From a checkpoint of a small transformer trained on Wikipedia.
Size: 15 layers, width 96, 3 heads of 32, MLP 384 squared ReLU, vocabulary 512.
Architecture: rotary positions, no biases in attention or MLP, normalized queries and keys, local attention windows, gated attention, normalized values, capped logits.
Training: a variant of Muon for these matrices, 8158 steps.
Each number is 128 + 32 x the weight over its row's rms, rounded and kept within 0 to 255. Layers, rows and columns count from 0. The size above them is the row's rms in percent of the matrix's.

# layer 12 MLP up, 384x96, rms 0.28, rows 73-144, columns 0-95
size [ 98  99 101  99 100  83 106  98  87  92  91 101 102  98 105  98  94 106 101 103  99  97  96 100 102  89 109  98  98  91 100  96  98 108 108  97  94 114 103  89 101  98  84 106  99  97  89  99  94 104 103 108 106  94 110 110  99 101 101 101  84  87  98  92 103  93 100 100  94 102 103 100]
[[168  96 117  75  78 162  90 167 129 167 214 160 158  89 163 111 134 166  83 119 149 170 138 171 143 116 130 147 145 113  60 148 112 134  67  82 123 176 157 145  84 108 100 158  79 130 158 126 136  91 114 179 174 190 118 131 182 139 132 122 161 118  86 117 153 121 134  78 152  62  98  75 149 109 161 139 175 123 146 113 149  89 169 155 132 153 133 158 102 109 138 108 106 126 135 144]
 [170 168 119 123  59 114 113  99 146 214 160 129 146 153  91  74 116  87 104 123 144 145 142  91 123  80 160 130  88  85 163 107  80  96 148 100  88 148 112 104 127 142 129 107 149 168 112  55 105 121  97 138 162  96 123 116  95 129 128 146 152 119 114  74 116 120 125  55  90 127 153 110 149 130 179  92 110 184  89 135 112 163 111 112 141 110 141 170 123  55 125 155  84 105 112 209]
 [160  87 122 111 113 156 112  82 156 146 151 124 107 100 100 145 172 148 148 131 142  62 108  57 124 207 116 118 145 124 148 113  64 127 127 102 138 150 106 115 106 108 110 153 140  86 135 110 132 118 133 106 145 139 130 175 178 127  90 158  93 139 178 111 139 132  93  98  94 117  84 109 130 142  80 113 147 138  91 136 135  96  95 125 205 122  89  96 242 138 148 137 143  93 152 223]
 [ 99 151  84 131 104 133 153 175 138 165 118 171 139 116  99  96 130 141 101 113 114 199 128  85 177  94 124 169 155  94 179 140 116 102 107 128 130  68 141 110 159  96  77 114  93 107  96 122 167 137 128  74 123 141 106 101 139  76 113 144  83 136 124 117 129 123 126  95  77  94 128 140  51 157 142 180 102 182 105 112 158 115 103 208 105 112 142 163 101 115  39 113 176 142  90  93]
 [102 155 143  99 119 183 128  87 159 158 106  97 106  88 162 148 152 149 176 145 184 163 159 142 170 147 130 148  76  90 130  86 140 155 205 178 128 161 114 127 116 151 138  79  88 140 117 213 116 129 156 108 121  82 150 210 158 161 112 178 158 154 150 184 110 106 107 145 181 133 137 118 146  86 125 133 155 156 108 177  74 117 104 160 138  69 132 103 149 105 158 119 164 130 121 119]
 [ 65  90 151 149  94 146  88 132 159 135 212 126 113 132 162  87 219 109 123  90 156 114 127 137 103 114 115 107 108  63  91 176 159  90 124 100 121 149 154  81 112 102 152 115 138 136 108 127 137 126 120 117 165 125 155  99 110 168 107 159  74 121 136 141 112 167 144 186 123 148 161 123 168 142 147 163 152 102 135  77  71 158 109 154 124  70 180 154 179  92 188  86 116 171 133 103]
 [110 128 164 125 149 158 160 137 147  96 157 187 167 109 123 105 161  83 138 137  96 127 142 113  95 145  56 119 131 161 159 133  98 112 174 166 129 169 129 188 124 144 164  57 166 109  99 126 106  97 160  94 135 100  93 104 148  91 155 107 103 177 115 148  78 142 160  86  95 137 194  78 117 119  88 151 152 109 164  94 107 122 145  57  88 106 120 166 174  94 156 208 133 149 123 162]
 [115 122 217 109 117 152 152  76 162 127 102 134 168 147 146 160 142 119 106 188 155 118 113 165  93 154 111  96 160 170 155 166 112 105 166 130 124 138  72 170 125 123 126 144 178  79 101 145  87 154 122 136 142  95 139 125  43 164 126  98 162 118 144 173 130  94 121 176 171  61 149 128 128 112 131 144 158  90 132 193 110 174 182 132 101  82 124 159 168 159  87 130  87 155  96  94]
 [119 160 169 136 105 137  75  49  87  99  80 121  94 102  57 133 115 152 126 110 123  99 149 126 119 165 137 107 108 104 128 185 103  98  92  84  68 137 112 115 154 174 187 141 144 157 128 173 130 129 149 139 130  90 162 112 148  77 167 149 129 146  92 148  98 101 135 103 131 155 120 154 155  84 113 106 104  55 122  65  96 116 143 115 188 155 161  90 221 128 152 150 130 102 107 151]
 [131 144 181 141 147 112 175  44 177 126 126  98 107 154 146 106 134 107 163 115 155 103 140 101 183 128 167 100 169  79 121  83  93 158 123  90 129 138 158 140 144  63 151 119  84 107 139 120  88 138 135  95 113 153 100  81 203 111 128  85 137 139 128 163 124 142 119  94 146 105  85 143 123 100 132  95 142 142 144  99 142  98  74 212 145 145 117  75 152  72 208 161 163 117  92 134]
 [ 82 161 112 122 122 145 154 139  99 126 127 103 141 152 182 121 167 118 108 148 144  76 124 168 120  97  85 143  53 148 161 184 125 135 130 140 144 136 136 144 114 126 141 136 177 106  53 175 193 137 169 174 124 131 144 149 135 113  46 171 115 109 176 126 101 132 140 140 183 134 103 118 122 131 107 149 174 111 124 156 151 110 101 210 206 131 110 118 132 108 206 112 132 184  98 100]
 [134 100  73 113 138 160 142  88  56  80 122 113 145 168 129  88 123 126  90 142 137 174  90  67 148 107 169 163 156  95 118 128  88 138 153 177  48 145 143 148 104 122 133 128  83 172 154 141  69 121 121 146 144  96  88  95 126 119 174 160 144  94  98 181 139  87 124 162 116  97 185  90 144  69 135 125 120  92 174 103 131  89  91 127 156 124  95 147 137 118 103 114 150 218 145 140]
 [116 150 103 113 117 138 149 138 161 115 125 152  83 163 131 132 158 192 122  91 135 128 146 148 128 125 113 168 151 137 133  54 149  77 157 154  96 152 142 184 160 172 143 169 127 174 177  80 132 121 164 128 163 141 136 143 110 136 106  87 145 123 118 152 185 168 138  65 236 134 147 103 158 148  86 124 183 138 141 196 132 133 137 138 137 105 101  66  73 157 156  76 158 133  96 102]
 [ 72  63  98 128 100 138 184 119 118 155 105 134 137 141  81 116 167  94  99 150 181 122 152 178 118 155 105 105 112 118 159 121  84 122  98 175 168 201 144 113 148 116 122 204 132 156 127 142 125 112 141 128 230 140 102 133  94 124 187 146 134  80 126 118 119 149  86 164 127 139 187 153 125 126 108  96 154 133 121 134 141 152 161 150 183 100 136 123  88 153  74 154 133  90 171 194]
 [131  64 122 109 153  93 115 105  97 141  96  97 102 158 146 103 140  96 201 156 160 167  83  77  99 113  85 180 111  73 131 118 150 125 132 161 100  72 136 128 160  84 164 143 141 107 108  90 127 111 115 137  91 130 202 104  97  78 109 175 111 153 189 120 154 122 112 139  93 150 124 184 168 102  93  90 179 180 105 145 109  65 155 122 154 152 119  90 151 165 133 161 161 103  96 141]
 [134 132 135 123  86 135 120  89 153 155 142 143 130 167 104  76  86 136 177  74  90 111 111 152 134 156 119 166 100  77 132 164 104 116 111 122  95 113  78 149 201 134 112 155 152 146 140 152 155 147  88 113 161 160 174 114 166 150 155 133 105 109 121  72 172 104 226 104 190 120 132 124 165 139 127 188  98 135 136  81 119 135  80  70 176 169 144 127  63 158 127  90 167  99 128 129]
 [ 64 106 169 119 109 128 138 166 136 103 193 127 102 110 119 102  70  91 108 139 159 152 138 168 151 103 157 101 129 151 160 190 191 170 125  93 164 180 137  99 134 168 181 155 114 120 135 136 107 137 101  60 155 140  96  89 165 132  96 163 120 117  91 107  84  90 117 167 128 145 100 143 121 148 136 118 161 204 146  81  80 137 121 103  72 193 127 131  80  83  95 150 111 142 107 149]
 [162  98 141 132 149 149 128  80 105 117 152 150 122  57  94 119 129 205 133 154 118 158 153 129 158 102 150 121  62 154  95 135  70 120 112  61 124 103  46 166 136 131 124 134  88 148 116 156 170  98 153 110  84 109 123 108  82 153 101 135  69 134 143 158 101 186 126  53 161 130  93 146  83 117 181 131  99 141 164  84 104  65 112  97 128 142 136 136 130 163 126 115 181 172 128 123]
 [137 163 112 103 110 122  97 102 118 176 157  50  76 153  75 117  99 103 167 106 109 143 137  62 108 168  85 143  87 110 160 110 121 138 124  84 132  98 111 138 171 186 154 102 144 192 108 154  94 161  92 143 118 112 148 184 120 126 139 168 129 161  65 141 134 128 164 107  71 128 119 198 121 145 156  99 134  97 138  51 108 137 133 118  98 126 188 118 132 127 132 128  86 104 106  53]
 [190 119 100 126  93 105 152  94 111 157 119 116 146 140 144 106  91 145 111 184 111 153 117  67 104 179  64 136 110 135 162 144 126  71 153 160  70 107 169  87 128 143 168  97 160 137 172 159 173 121  86 149 163 159 170 115 150 171  88 150  99 123  86 191  90 120 125 120  98 113  93 136 132 195  82 165 111  87  87 105  96 162 189 110 166 136 174 132 153 153 111 172 142 128 142 143]
 [150 130 117  68 161 165 131 123 118 125 154 147 112 142 131 128 178 120 146 111  71 152 162  60 156 111 116  78 122 120 143 132 109 118 163 161 116 156 165 111 106  58 108 119 130 124 154 125 141  90  77 119 148  15  68 144 112 121 130 124 179 101  79 139 170 130  75 102 116  81 104  75 111 125 132 107 114  75 118 171  89 117 162 177  99  98 114 185 111 144  64 103 155 116 106 131]
 [183 114 130 114 143 151 137 107 154 168 119 171 128 146 122 173 120 134 100  87 173 155 149  94 122 169  97 161  90  86 130  56 153 128  86 186 119 123 135  94 125 129 124  56 163 133 190  79 186 113 123 110 150 165  85 128  90 112 174 171  89 164 195 145 113 205 158 121 130  60 119 155 115 120 112  93 111 126  94 119 109 129 151 156 147 172 141 126  96 101  88 135 149 109  79 106]
 [ 84 131 154 110  99 143 143 129 165 148 142 111 122 133  82 149 167 128 113 218 110 158 113 207 181 132 156 146 186 125 123 113 158 152 147 135  89 144 175 190  79 138 164 149 121 149 162 150 150 125 163 157  89 124 172 130 113  77 117 138 114 160 115 135 123  88 163 113 118  90 121 106  88  86  46 186 129 101  99 137 142 128 112 139 104 130 140 115 121 129 117 222 184 125  78  99]
 [103 124 120 100 111 136 154 158 172  86 116 157  90 164 123 161 150 149 129 128 150 146  76 102 177 186 149 136 111 133 169 105 109 121 137 100 123 114 127 138 131  78 203 118 105 182 157 141  82 132 179 126 190 118 116 141 176 116 130 187  77 130 108 181 134 148  95 110 151 133 120  40  70 125 161 115 148 159 100 167 103 182 117 122 109  56 165 110 113  85 120 140 161  97 102  75]
 [100 134 123 123 147 108 120  82 116 105 109 108 109 117 179 163 162  95 124 127 225 161 161 107  82 156 129 166 145 135 120  86 144 228 113 128  87 178 208  92 118 118 168  93 146 168 126 145 131 105 178 119 121 147 126  44 127  93 120  85 155  89 101 103 145 174 118 126 152 167 156 123 149 112 135 131 136 179 105 172 156 114 181 141 130 125 130 106 103 193 146 127 115 144 114 168]
 [ 72 114 124 124 116 175 154 102 145 139 139 126 153  84 136  96 116 138 125 111 136 118 181 128 115 124 140 106 151 126 141 138 129 133 155 202  97 125 160 203 159 112  96  81 141 210  67 150 130 116  67 151 188 147 132 131 119 142 164 168 127 177 129  69 171 126 109  72 131 101  93 128  92 105 124 130 178 151 107 133  95 109 135 102 182 168 115 136 142  98 132  98 216  85 189 110]
 [ 58 128 153  92 126 146 143  92 157 146 102  96 122 133 118 142  89 106 125 178 166 158 108 133 203 133 172 154  97 117 137 177 122 149 166  75 158 117 104 124 115  92 120  88  90  94 137 152  93 113 200 136 140 113 168 155 150 131 130  70 155 104 156 107 182 144  64 143 156 148 115  84 159 135 128 143 107 120 163  93 103 144  98 128 198  98 137 147 143  92 187 102 212 103 106  83]
 [159 178 159  84 184 139 112 133  83 153 159 117 163 159 112 119 150 166  85 158 168 103 106 138 152 161 140 132 136 182 128 132 106 142 161 132 122 126 168 198 106 122 121 110 121  91  58 170  80 114 184 132 161 136 130 136 129 189 107 173 121 145 151 132  63 106 182  85 129 101 105 144 151 137  87 130 100  87 230 215 117 141 149 110 131 139 131 152 156 120 151 106 132 137 118  98]
 [100 118 116  79 122 146  66 139 148 116  93 162 117 113 147 120 194 125  67 137 101 103  94  79 112 123  75 140 186 103 154  92  72 116 126 148 142 174  87 140 189 159 160 127 116 132  97  51  93 215 122 147  81 117 128 162  82  86 109 100 119 167 130 138 128  99  93 175 136 138 124 135 128 207 129 109 150 128  93 147 119  93 159 117 122  91  68 162 102 133 121 138 136 134  96  95]
 [ 38 164 136 160 110 132 140 108 158 144 133 178 131 134 150 149 182  93 167 169 130 153 153 138 122  58 174 113 101 121 138 192 112  96  95 131 128 117  62 127 132 146 121 173  91 128  99 167 114  99 152 135 126  95 158 138  68  92 132  74 144 163 141 105  82 165 172  94 147 153 115 128  86 176 133 132  67 136 117 111 165 119 113 102 134  96 149  83 134  83  93 169 163 137  53 159]
 [ 93 129 120  92 152 206 114 157  97 167 136 119 111 126 112 141 112  89 138 147 172 182 110 162 130 104 128 147 108 133 129 101 158 148 125 101 118 138  60 100 108 100 178 128 123 151 124 141 194 154  79  94 128  76  93 111 140 102  99 167  58 121 198 121 143  91 108 134 189 135 148 113 141 126 148 111 138  82 160  26 191  94 126 110 164 127 173 123 102 160  80  95 103 135 130 153]
 [137  78 117 130 156 128 136 150 145 131 146  93 123  74 106  71  89 144 141 165 146 186 113  92 139 125 115 105 137  85 124  96 124 133  93  92 157 179 139 126 121 147  90  73 134 147 120 156 121 159 132 125 130  74 187 131  82 119 162 109 135  81 144 171 132  87 106 169 211  95 141 175  81 110  46 139 145 146  98 161 141 118 188  84 196 103 138 168 109 122 107 166 121 184 158 143]
 [128 122 172  91 112 121 115 145 194 124 141 131  59  58 144 168 161 178 146  76 112 152 129 158 136 191 107  98 191  85 161 151 145 125  81 131 128  79 150 120 116 129 171 179  93 150 122 120  93 145  53 117 110 142 101 165 142 143  52 156 136 166 149 134  94 138 179  78  87  95 143 100 145 142 105 127 145 102 126 119 124 110 148 146 122 102 144  99 103 116 197 117 168 120  88 176]
 [ 91 116 151  79 160 147 123 118 141 146 125 155 147 114  86 114 143 179 129 152 117 147 177 162  83 116 164 135 149 181 118 142  79 131 166 146  99 154 173 140 142 141  46 118 147  88 165  74 144 134 160 154 215 120 177 117 108  91  64 178  48 146 119 127 139 117 115 134 180  99 137 126 143 154  65 104 118 107 166  87 127 124 106 141 134  94  71 141 160 110  80 140  82  98 120 120]
 [143 106 147  78 158 137 159 163 119  27 163 135 114  99  80 128 152  86  41  91 124 116  67  97 101 145  82 107 164 113 102 132 127 134 122 129 125 160 151 124 100 152  96  64 145 142  87 106 138  92 106 144 138 142 158  87 103  79 176 103  62 175 132 112 152 127 139 125 151 194 140 148 173 175 166 125 113  98 136 111 153 163 120 174 159 124 139 167 143 145 131 149 158  82 108 172]
 [121 156  67  99 145 121  98 108 142 139 176 138  79  52 190 153 142 154 145 146 129 149 118 130 126 108  94 109 122 177 108 168 125 160 149 166 148  69 150 152 112 154 134 127 131 156 122 170 127 190  98 130 181 133  83  74 136 152 159 164 135 108 118 173 124 126 165 102 127 118  98 215 103 157 120  88 100 199 120 151 136 157 129  46 118 136 109 148 191 110  99 186 133 133 103 144]
 [194 105 113 114  95 129 178 132 145 135 126 166 119 107 103 175 113 124  93 130 195 102  59 101 148 120 127 132 126 110 113 106  99  83 196 139  89 111 136 117 150 146 185  97 112 126  89 145 144 128 144 146 138 182  90  72 153  82  99 113  96 117 139 127 113  57  80  71 103 138  84  80 133 172 140 137  86 173 116 160 142 174 104 175 159 139 111 142  71 136 128  88 176 179  99 144]
 [129  67 117 101 125  70 106 164 178  73 123 154  57 166 156 129 120 123 139 129 196 149 136 111 150  82 101 109 136 110 128 112 153 114 125 136  75  99 165 156 145  93 118 100  99 155 112 144 116 161 133 160  96 162 182 104 166 113 153 128 114  85 150 100 174 155 157 203 116 130 132 156  62 123 189 135  59  84 171 121 155 156 124 129  86 162 113  93  84 186 123 157 161 137 131 128]
 [132 103 153 132 105 137 140  88 167  88 144 131 148 146 126 114 120  98 109  92 139  79 124  85 110 121  79 150 104 128 138  80 130 166  76 103  76 138 162 180  70 183 134 101 187 100 140 129 114 100 121 112 125 188  57 136 108 146 132 110 152  70  72  98 127 123 127  78 104 195 122 141 120  98 112 133 157 169 165 112 114 145  85 103  84  94 123 143 191 101 124  93 144  50 179 151]
 [ 71  14  67 124  91  85 158 117 148  55  79 136 121 166 153 122 130 140 118  97 141 107 144 151 112  97  67 140 101 126 155 117 117 141  87 136 103 123 199 117 109 159 147 135 153 117 120 142 148 162  89 159 153 126  83 117 121 115 126  82  88 111 121 129  98 107  89  82  74 124 115 190  99 138 126  86 139  91 112 110 125 109 133  81 129 141 115 166  95  96  85 143  99 154 182 184]
 [126  81 144  72 169 141  89 118  84 172 123 181 120  54 108 150 115 162 143 138 129 105 123 123 178 109 109  93 130 140 126 103 190 100 141 124  93 173  80  96 132 125 126  93 126  72 144  72  90 115 179  65 104 107 154  78 149 137 121 141 139  84 183 100 138  82 157 113  92 144 143 155  90 149 129 192 168 136  80 102 134 126 151  86  93  97 128 168  74 145  76 143 142 155 131 155]
 [139 150  95 135 139 156 113  87  99 111 107 145 147 140 117  84 180 151  89  89 194 167 141 187 155 150 182  83 154 114 151 150 113 114 127 126 115 143 146 179 173 130 157  89 136  73 125 116  68 114 125 144 141 109 138 163  85 150 168  71 147 110 144  94 112  36 113 115 129 186 151 128 153 126 144 142  81 182 138 137 118  99 163 130 121 106 141 134  76 164 144  69 144 192  72  89]
 [191 112 174 100 122  64 160 158 202 144  81  95 132 134  84 159 163 161 151 157  47 115 143 112 141  90 146 119 108 120 129 126 121 160  88 143 126 131 102 182 113 170  78 101  95 124  93 144 156 127  99 114 125  87 143 105 104 104 123 106 111 143  99 128  66 128 178 170 144 195 158 154 132 101 154 141 110  90 124 149 163  81 181 148 106 116  81 148 165 136 140 146 170 153 119 203]
 [ 98 164  99  96 103  98 135 116 175 138 173 153 162 118 132 141 138 105 108  52 144 110 157  90 118 168 120 137 142 146 177 118  47 183 121 137  79 126 152  87 132 122 148  88 149  69  77 132 144 152 161 128 139  75 155 116 165 160 126 186 105 130 163  95 124 112 129 140 103 150  81 122 111 152 161 142 116 105 123 210 161 127 159 100 190 180 121 115 132 207 116  95 138 115  67 122]
 [114 119 148 122 170 174 134 125 172 133  82 160 142 156 135 124 153 117  77 120 190  91 140 173 125  58  99 188  82 119 123  98 192 140 163 139 138 117  77 114  82 198 126 173 138  99 111 117 105 114 122  96 191 139 146 122  91 165 134 116 110 113 105 141 108  69  85 111 131 113 127  95 136 133  50 115 151 127  81 119 126 141  86 128  96 107 184  98  79 109 162 132 196 121  86 153]
 [ 93 136 143  82 140 129 132 102 160 136 101 171 103 179 204 154  98 140 131 128 171 132 110 203 168 119 126 161 123 188 117  72  61 115 129 146 165 116 101 114 103  87 151 115  64  89 125 157 154  97 144 150 145  72 119 183 150 105 139  78  73 166 107 128 143 154 125 124  90 173 129 125 174 173 140 117 132 112 182 132  77 168 104 110 131 159  77 152 159 128  95 170 146  95 157 107]
 [ 89  86 105 109 206 139 137 159 151 108 120 160 130  78 117 121 129 175 105 140 153 152 130 140 182 141  83 158 180 140 106  98 119 130 120  90 110 180  90  97  92 107  85 110  93 115 100 118  92 163 148  86 129 129  90 134 133 110  93 111 214 160 102 135 193  93 117 120 154  90 102 130 192 143 121 162 109 118  71 158 163 155 154 126 134  96 202 137  85 189 101 124 120 181 136 116]
 [151 151  95  97 121  78  66 112 178  81  94 104 115 111 157  96  88 156 102 144 130 122  92 140 177  65  94 156  65  85 161  99 135 151 102 151 136 154 143 163 107 126  88 137 133 113 140 120 179 153 202  70 152 139 102  78 137  76 142 121  72 159 132  94  93 109 117  93 173  98 108 105 117 136 131 149 133 166 140  92  87 124  79 121 184 125 177 126  95 136 181  99 135 135 132 183]
 [130 121 111  91 119 155  42  67 129 179 138 139 102 105 191 140  75 165 133 152 131 106 152 152 160 186 143 215  90 132  80  96 159 190 120 166 138 120  81  93 183 106  99 129  92 108 155 145 145 102 158 131 119 113 118 146  91 154 108 116  85 119 158 139 121 132 142  97 122 155 128 192 140  88 113 128 113 135 103 155 188 149 140  72 158  97  95 100  93 128 128  78  92 165 123  95]
 [151 172  90  91 143 162 109  68 132 129 126 140  36 158 183 152 159 136 139 153 105  90 166  98 109  76 173 153 137  98 126 113 133 126 146 154 122 144 117 118  84 135 150 123 101 129 199 124 125 139 131 169 183  57  76  46 110 129 122 101 159 142 138 105 117 172 182 110 105 107 174 135 131  98 152 108 114  88 118  78  74 100 166 135 150 178 178 156 134 135 121 154 112 121  80 131]
 [114 170 166 118 121 172 140 109 115  76 148 142 169 131 155 141 189  72 104 170 107 136  92  95 131 131  59 141 149 190  97 195  90 119 122 157  83 112  79 139 131 104 146 119 138 127 119 121 102 153 119 140 121 146 105 138  99 118 140 186 146 216 157 154 127 169 140 135 136  82 205 127 160 181 147  96 174  75 111 144 127 128 143 104 148 147 115 142 188 109  83 167 111 109 129 187]
 [173 128 132  96 155 177 134 108 148  69 141 156 140 145 168  72  94 126 188 122 147 101  61 125 145 181 166 133 149  82 177 110  95 108 130 123 105  71 165 105 117  93 226 146  78 138 147 116 163 117 138  82 104 139 101 148  81 112 122 132 177 141 105 149 114 130 137 182 139  90 123 133  80 130 129 141 136 110 151 162 128 110 187  77 134 116  95  82 123 112 116 199 128 118  69 118]
 [138 145 130 179 134 187 166 131 154  73 216 107 136 129 136 149 144  96 155 149 122 164 137 193 112 130 129 100 117  90 157 152  62 144  92 111 156 157 142 129 141 116 166 118 155 113 188 117 114 134 107 141 165 171 133 109 206  93 153 155 166 137 104  90 114 138 154 184 115 124 131 152 143 164 108  78 133 135 202 198  56 166 149 129 132 105 171 103 106 128  81 127  95 123 133 156]
 [120  82 121 123 193 161 163 110 134 172 149 128 158  97 177 170 147 140  70  99 115 126 132 118 121 127 134 122 182 104  97 135  69  98 124 136 111  92 132 192 129 148 130 137 116 113  78 141 132 117 149 166 210  84 214 145 156 110 105 141  92 129 118 182 117  81 156 126 122 165 105 137 129 115 150 102 134  89 144 157 127 136 159  96 184  55 124  90 113 125 137 162 207  98 180 156]
 [153 106 123 128 162 140 128 107 152 106  95 139 119 162 131 125  79 114  83  93 157 132 148 127 103 100 104  96 124 129  85 123 156 112 167 100 132 177 151 146 144 124 102 136  77 155 112 109  80 146 192  77 191 151 101 185  64 129 144 112  94  81 131 128 184  89 188 151 119  88 194 112 110 175  86 126 120  99  85 177  62 111 121 193 165 123 131 139 167 155 104 137 166 169 153  97]
 [147 162 121 119 125 122 112  86 116 137  98  90 149 124  86 136 110 102 122 112 161 206 102  89 165 180 151 131 213 164 138 120  98  99 139 133  96 126 148 180 129  62 148 117 116  92 143 163 143 176  99  86 129 156 143 165 103 114 112 133  91 144 181  72 125 126 158 136 150  88 124 106 170 125 125 159 113  70 131 151  90 189 173 110 138 168 103 114 107 186 110 188 163 173 107 190]
 [174 123 142 127 128 174 148  91  98 207 180 108 106 154 101 127  66 130 110  82 119 113 210 105 110 174 104  99 126 125 160 171 106 106 107 123 140 139 131  99 143 121 140 125  94 140 103  93  79  83 160 130 150 100 124 180 103 129  76 212 104 169 137 106 128 122 142 209  90  97 124 148 133 144 221 131 144  98 127 141 121 136  90 111 106 106 170 127 143 130 185 111 108 155 136 162]
 [ 98 117 144 122 137  99 112  88 132  83 127 144  93 134 125  72 176 148 136 159 137 178 202 114 166 163 119 161 138 145  98 147 105 143 184 152 119 133 132 132 164 124 155 122 127 162 100 150  91  96 161 141 100 151  96 109  69 152  92 103 149 185 144 137  99 122 126  79 136 186 143  98 144  92 138 109 111 158 137 130  71 134 130 255 150 111 140 107 135  85 140  49  77 132 139 157]
 [ 96 173 182  85  90 100 173 166  97 146 141 107 144 116 111 116 148 126 112 125 150 100  91 144 120 141 154 136 156 175 127 131 114 176  99 125 123  98 120 133 125 140 138 171 181  80 113 132 128  98 102 118  89 158 197 115 197 139 112 135 141 157 211 117 125 154 147  73  98  60 125 156  85 151  92 145 167 107 131  95  71 134 101  83 111 154 136 152 154 218 173 139 181 149 102 155]
 [106 135 124 119 125  90 148 139 120  97 164  62 127 130 187 137 139 129 168 122 114 103 170  73 149 137 117 118 172  98  73 149 118 148 137 182 112 147 100 161 194 141 182 153 149 169 111 118  71 178 165 142 195 158  79 105 111 103  93  97 122 149 211 110 165 104 114 148 123 181  67 147 109  88 164  96 150 121 115 120  83 150 166 163 149 118 126 121 111 145 110 147 102 120  99 198]
 [211 127 153 117 142 137 119 139 129 117 107 156 115  97 151 171 102 129  82 110 123 100  99 125 124 125  88 126 131 104 167 122 114 129 193 161 137 142 137 114 140 140 165 104 144 147 140 141 125  81  98  96  94 156 181 116 115 153 149 160  39 135 105 124 118  84  83 147 108 105 170 127 101 106 176 120 119 102 116 179 120 127 109 124 126 236 213 132  58  85 141  76 166 143 146  75]
 [108 225  78 131 117 124 127 127 155 103 105 122 167 186 150 106  70 105 198 125 142 165 121 124 160 146 193 144  94 133 140 144  93 105 134  84 138 160 110 148 133 105 146 145 155 137 218 170  97 119 128  98 132 131 129 134 139 139 111 175 126  82 147 135 114  94  90 117 139 128 122 164 156 118 111  67 117 179  82 174 130 127 122 163 197  58 174 121 118  97  98 175 107  99 103 114]
 [167 111 183 131 132 143 121  92 142 145 162  78 132 172 121 180  97 118 143 154 104 156 102 138 109 162 146  96 164  97  88 122  67  75 121  89 116  83 170 134 131 140 164 147 142 157 161  55  76 169 124 113 119 155 135 127  95 127  99 117 105 137 170 138 182 109 104  73 147 167 202  99 103 117 119  73 161 169 106 160 177 122 129 162 172  88 132 135 115 150 123 183 119 100  50 118]
 [140 157  93  89 108 154 128 110 102  99 137 184 184 147 155 145 100 177 124 134 137 157 115 111 165 124 102 153 136  96 149 117 111 126 118 130  80 111 119 108 177  80  91  81  77 110 126 144 230 175  96 142 182 102 182 196 154 126  85 118 112 166 116 115 189  95 120 115 141  91 146  87 117 138 100 102 106 160 150 187 168 143 143 152  94 139 175 133  85 132 129 100 130 186 119  78]
 [183  72 137  64 162 170 133 175  75 128 149 112 133 126 123 123 158 157 147  62 191 161 112 162 108  98  79 105 125  88 140 153 152 159 122 114 144 158  92 141  97 115 159 122  80 135 153  59 111  77  91 131 145 144 137 135 137 150  94  94 149 125 190 131  87  93 123 193 146  65 153 172 136  95 108 143  95 144 142 117 182  70 145 164 138 133 155 135 179 139  95 148  96 116  96 156]
 [109 112 134 142 177 161 165 152 145 169 128 161 110 153 143 115 138 144 122 161 154 117 188 141  98  75 118 138 202 104 125 168 122 125 158 153 131  91 162 102 145 100 137  19 123 116  75 137  97 133 124 129  80  83 134 166  67  54  98 100 123 124 146 171 106 118 217 127 166  97 141 127 139 142 127 123  68 154 127 124 137  76 107 116 116 106 138 177 143 138 100 168 156 136  99 177]
 [132 119 125 112 116 138  79 115 119 151 108 125 167 133 104 123 153  88 115 144 125 101 161 141  68 173 114  97  85 133 122 131 155 103 119 113 148 147 112  57  83 140 152 183 144 143 112 178  76 108 231 134 120 133 164 165 168  79 179 164 113 131 146 162 114 105 116  89  95 121 170  99 141 130 154  85  98 146  50  79 120 125 112 177 185 116 162 124  71 158  93  98 182 118 151 150]
 [100 148 148 113 102  99 152 123 141 106 130  98 123 191 155 128 181 143  68  49 132 112 115 129 116 106 103 134 167 113 162 160 120 120 163 155  65 160  99 191 161 115 184 137 138 134  94 104 127  59 127 154  97 188 144 176 168  75 149 136 164 147 156 105 122 113  70 103 125 162 118 126  88 173 140 203 170  93 142  72 164  93 181 105 169 117 136 145 125 162 135 145 126 134 135 148]
 [ 82 149 122 116 120 144 168 163 152 116 137 115 117 122 183 160  96 153  92 184 135 161 163  95 117 128 189 106  95 142 139 137 143 115 162 135 189 101 123  99 135 112 135  92 129  73  91 164 183  73 137  78 172 142 119  77 106 178 143 124  72  91 192 137  82 142 202  90 144 123 117 109 148 134 139 143 173 139  63 121 127  96 124  83 176 137  90  51  93 126 136 131 119 153 103 126]
 [126 139 136 117 135  86 209 100 117 139  86 147 119 135 154  99 170 121 125 158 140 107 109 114 165 109 179 112 161 143 139 131 111 148  97 110 154 148 119 118 134 144 169  97 142 142 155 147 110  91  47  81 133 118 235 115 185 120 147 155 120 115 117 154  57  90 117 136 124 113 114 159  94  82 138 132 106 120 140  88  63 193 114  60 116 158 158 168 178 178 145  95 126 155 116  88]
 [ 80 116 141  94 128 175 161 118 160 161  78  80 173  93  94 138 111 121  83 127  96 159 104 155  46 116  83 137 139 124 121 141 186 134 103  81 146 150 182 176 146 148 116 128 146 132 182 143 136 144  89 144 125 164 180 121 136 148  99 108 161 178  93 153 133 109 106 100  98  93 141  72 124 101 182 116 118 161  72 194  99 156 118 131 129 163 166 101 133  95 183 150 160  69 126  92]
 [126  93 102 135 117 189  73 164 147 110 136 131 115  91 109  74  64 106 145  93 145  74 132 110 120 145  66 169 197 133 186 141 172 126 129  85 109 148 135 114 135 172 121 115 149 111 158  67 141 132 154 123 147 155 140 101 135 115 207 108  54 164 108 129 113 145 135 141  66 133 131 207 157 112 110  72 141 174  84 152  97 131  94 139 102 130 134 118  54 140 150 113 117 127 119 123]]